{"n_head": 6, "head_dim": 64, "rope_base": 10000.0, "qk_norm": false, "init_std_o": 0.0, "init_std_up": 0.0385, "lr": 0.00352, "beta1": 0.95, "doc_mask": false, "steps": 3637}
Each number is 128 + 24 x the weight over its row's rms, rounded and kept within 0 to 255. Layers, rows and columns count from 0. Numbers have three digits each. The size before them is the row's rms in percent of the matrix's.

# down: layer 8 MLP down (transposed), 1280x384, rms 0.0707, rows 1113-1119, columns 0-127
# gate: layer 8 MLP gate, 1280x384, rms 0.0778, rows 1114-1120, columns 0-127
# up: layer 8 MLP up, 1280x384, rms 0.0803, rows 1114-1120, columns 0-127
down1113 102:114111157152130168148136086129140136137163142109144074155135150091132106154130151113138161124151124185129154110159117107144146133104127128121124132088095143118134101106123091121113079088133135181124113135159130118102118132090109134132129135164129149095146132120129126138103153126159119121137087137079161182130121123109108091172140139108109119167135131107109093130105104110170122121144
gate1114 099:131131079122133099096079122128085144130175115135095105114144125114164125156095150166106118116142152105129132098095130078102107102171127153129109109081124127118139123129136112152135119142118129139155149134088162138145134116140167144149111134108138149137140144096123109115127115094129133087111157116102131138162155180160110117139155143124127153105153129126065127113143106124126107108139
up1114 095:158126102094109111166174127154123152110110121129127142110140115150133102078103123111165178141146162119074101133152100101149157140152121106155119083145129125116116154154161126119115116138109091155141095124107161155104114137123110117091096107122113142065108118146108151113078125120149139130148116107141143081112120106105139141106112129119116137119128153124137151186076194125111143092117
down1114 093:151106119167152142096140124090120131097115123119128141123125140182127130114128115173130128127103146164156134099128136135073106134140122142073139138103129127146127117136137128106131194115069122117131075148120122139139149105155126100170116124103118138148161136088127138157131169145120102143105089129113135168134134167166151169125099139163115158109126126151117110112131097095126133125163
gate1115 106:135144158136169088170107149122172123103108121108110119157081151132133144144154118136150098122165144139160080126133131147129142104121116145150154075114074137126158120100123072134107153145139142093144098127102124150149187100128138110120141130122116127131171166145138116081124146137147126160146125150109097119104132118155125144126131158142148163109130104111103146117110146141103126121127
up1115 101:156124140098136144121118120156140143175123141110136129123166156111107085164197131161093161170130080127159108066144130139131115148119134131117092131117149105109122140099116151160141095110147112144108173121124137103084114127123127122141156104163121103145140124167069185133118156109155158126168119146102144097112155123141151103117097145163089111106121129148136133133128141110145115130109
down1115 093:120162103096151166167078148139145111146151116110143145139102068113120131110144106125122130114120136123086117121165127118131130117128135141128112141129176123134115129117128170146097136104134112137136114144147173189098150095197169124175097095155109136138144119125117114125106098084153115106118132056132129124141093139104086115164115146130165132156134087147123114162116155124161082154087
gate1116 099:115129151127148107125165115189118198139153108115101141119164099105096124149101117152134119121113105127131142125118146102147119133050139128107152161152126130143134119109090134109135107108140129096108113154133165164134112119144137142123066160104135105122141125128107108120106146132092087181104103149140129116109134134090176108141148153159083141137153147168075163157098155137113105113170
up1116 095:158082114154158162146153113185140107130073088112123149112131136113113101131141125142116137135115140105139137157121137107145091105087082138139147149122127183130160157146103142141114121102134123124123159099170110158105129168142134162102132161137106144142166153150080133111107121162144152127078150089131153143105152148135137074162113132155103103126147135115143150138157150114104121132133
down1116 098:145093122112114141136140095149101141183118138123154156127128097104093084121133105106106168146099130137143164121121139117156100140121147148130140120109119139139139103151154143124136162127110160143120122138097164172099152124148170157085138172134160114111096163155109143094167095117115136094132155138133118120117139145131115107162101153118117126106152111122110164145182155150129092136108
gate1117 099:143157145120121129124114135151105134145116157131130108136178139104119139160126145105114125142131119132100140101093131124113106130117121138104109142130089158125131171101107155097137160158092144097099119105142130146146110137124139118126119152132125154130129117136188155146133137144156148112120135135111123145102123105097133121182100098157186145123156129135130117125117125150119095154119
up1117 103:108163128149119108106109165145133102138116148149095115107153122122097128143106118151118119091127138133120154110136100101104094152145156092117154136151082129128144139133140133162142135160131168156131147159108127113144180146121139122116155135136144118117085096140152119137155073112137153133104156116139150124140139142129155177088115132133099131144165169111104157144174106124150155131094
down1117 097:124136102167139143142149149159147117107120135142125119155101125135188138120123125147155104119137140136111123153139145062128121126141138156146153122098141157138096121199073125154150136147128126098144136107151106129136153162155102096091171118090142140149167116120123155082131112133074161121104121090122136077112150144149127125096112138164077144171211168117085150085145140113091117110116
gate1118 095:130116130086126130157140153127093142126122115156164128140148110123136143109110122121141165137123123181142120134105148116113131127151113140157146184130118112132110131119111170110132186126104126128159109152116084151085095089136172182163131153132109131108141142141154136094096120149124159142117148201155126146105136149101111093169141080147135115149107127125123110113156127097077121091097
up1118 098:111103122143106131131104131079111135126093096124116086121115173123145140125124123138138113115117127174139129082150129168122172125127126145126124107105133103152138146107102192126165132100127146148122119161144108143140095179094125124140112165083135105090060131140115203158100120147130132138146164155119115130122098121115105133162096152147154118185157077135171149098109128128116163134101
down1118 108:150125102115157144148139139129126130105109116120128125124160134166152147143125140136115132139139078192134073099154128153160130127129134135139101080125135150151151152146147171118098104107117133132149133099103182122133159091132175136134132164146127079100100126146166157109128137101132169161152117169107159167158100173126112098085111162151137137099155102144121113127124143083126157122158
gate1119 104:114152140168130138144163125081123158095130144154101169157136125141116129118077157157137166140119106098138122110124099140146160131092137173127151144143095144100079134165131115151126155147104113122089168108085174113116156105091101118165161141132107128125138121126116087121116135123110120143143145108107189123089103164083125099144145102077159142115118139146086095148136071109136158128146
up1119 101:129144120139166104156147141116134141105127129132152109137133131077116154120151140128123157141117135127170097132107134132113122103166166154141131117137153062150134105103187098112171116152101104120134107139147136176139121105125109132141078136122140115133150135138147130135109111158134111145143142088139121102153107142139145131129124124096127171116116129193139143140167148140169084117107
down1119 101:154116080110104099106117111109150100121113140124149142124134116119136110150122141168117128141131107079098123093128151156110104143107078126144112122118162161131194127120114099120172161187085140140145132129151168113138128169080143130164138159133130161158103138155093120128117113132080147108160118106132118144110164153153094161100137154149134146127105133114139095109115133128133165120108
gate1120 108:127133171148143154141109113122057126151153102168093127123148126168098125077093140109140138115094141116178146123152164147127120123125156095136098103062112127147135108154135131122142161156126126123127114144146124127129138118109108136131161109188108131113111149138117107117115139096142146158098159132144134130115132184129153110114151155138132129100154170116106120089131151070116141108115
up1120 105:122058154118120096161121110135152157126172109154119116133122082139093162094099106113107139141125068153126123126121173126095136147117147101122099196109128124084149149107142131139134142150120159136116114134092131127145127108149153153134129148135142085124151172130146131148100113119149129106108135103163150112103149158168147163138087092098143140132127156135121093133128118140095152113103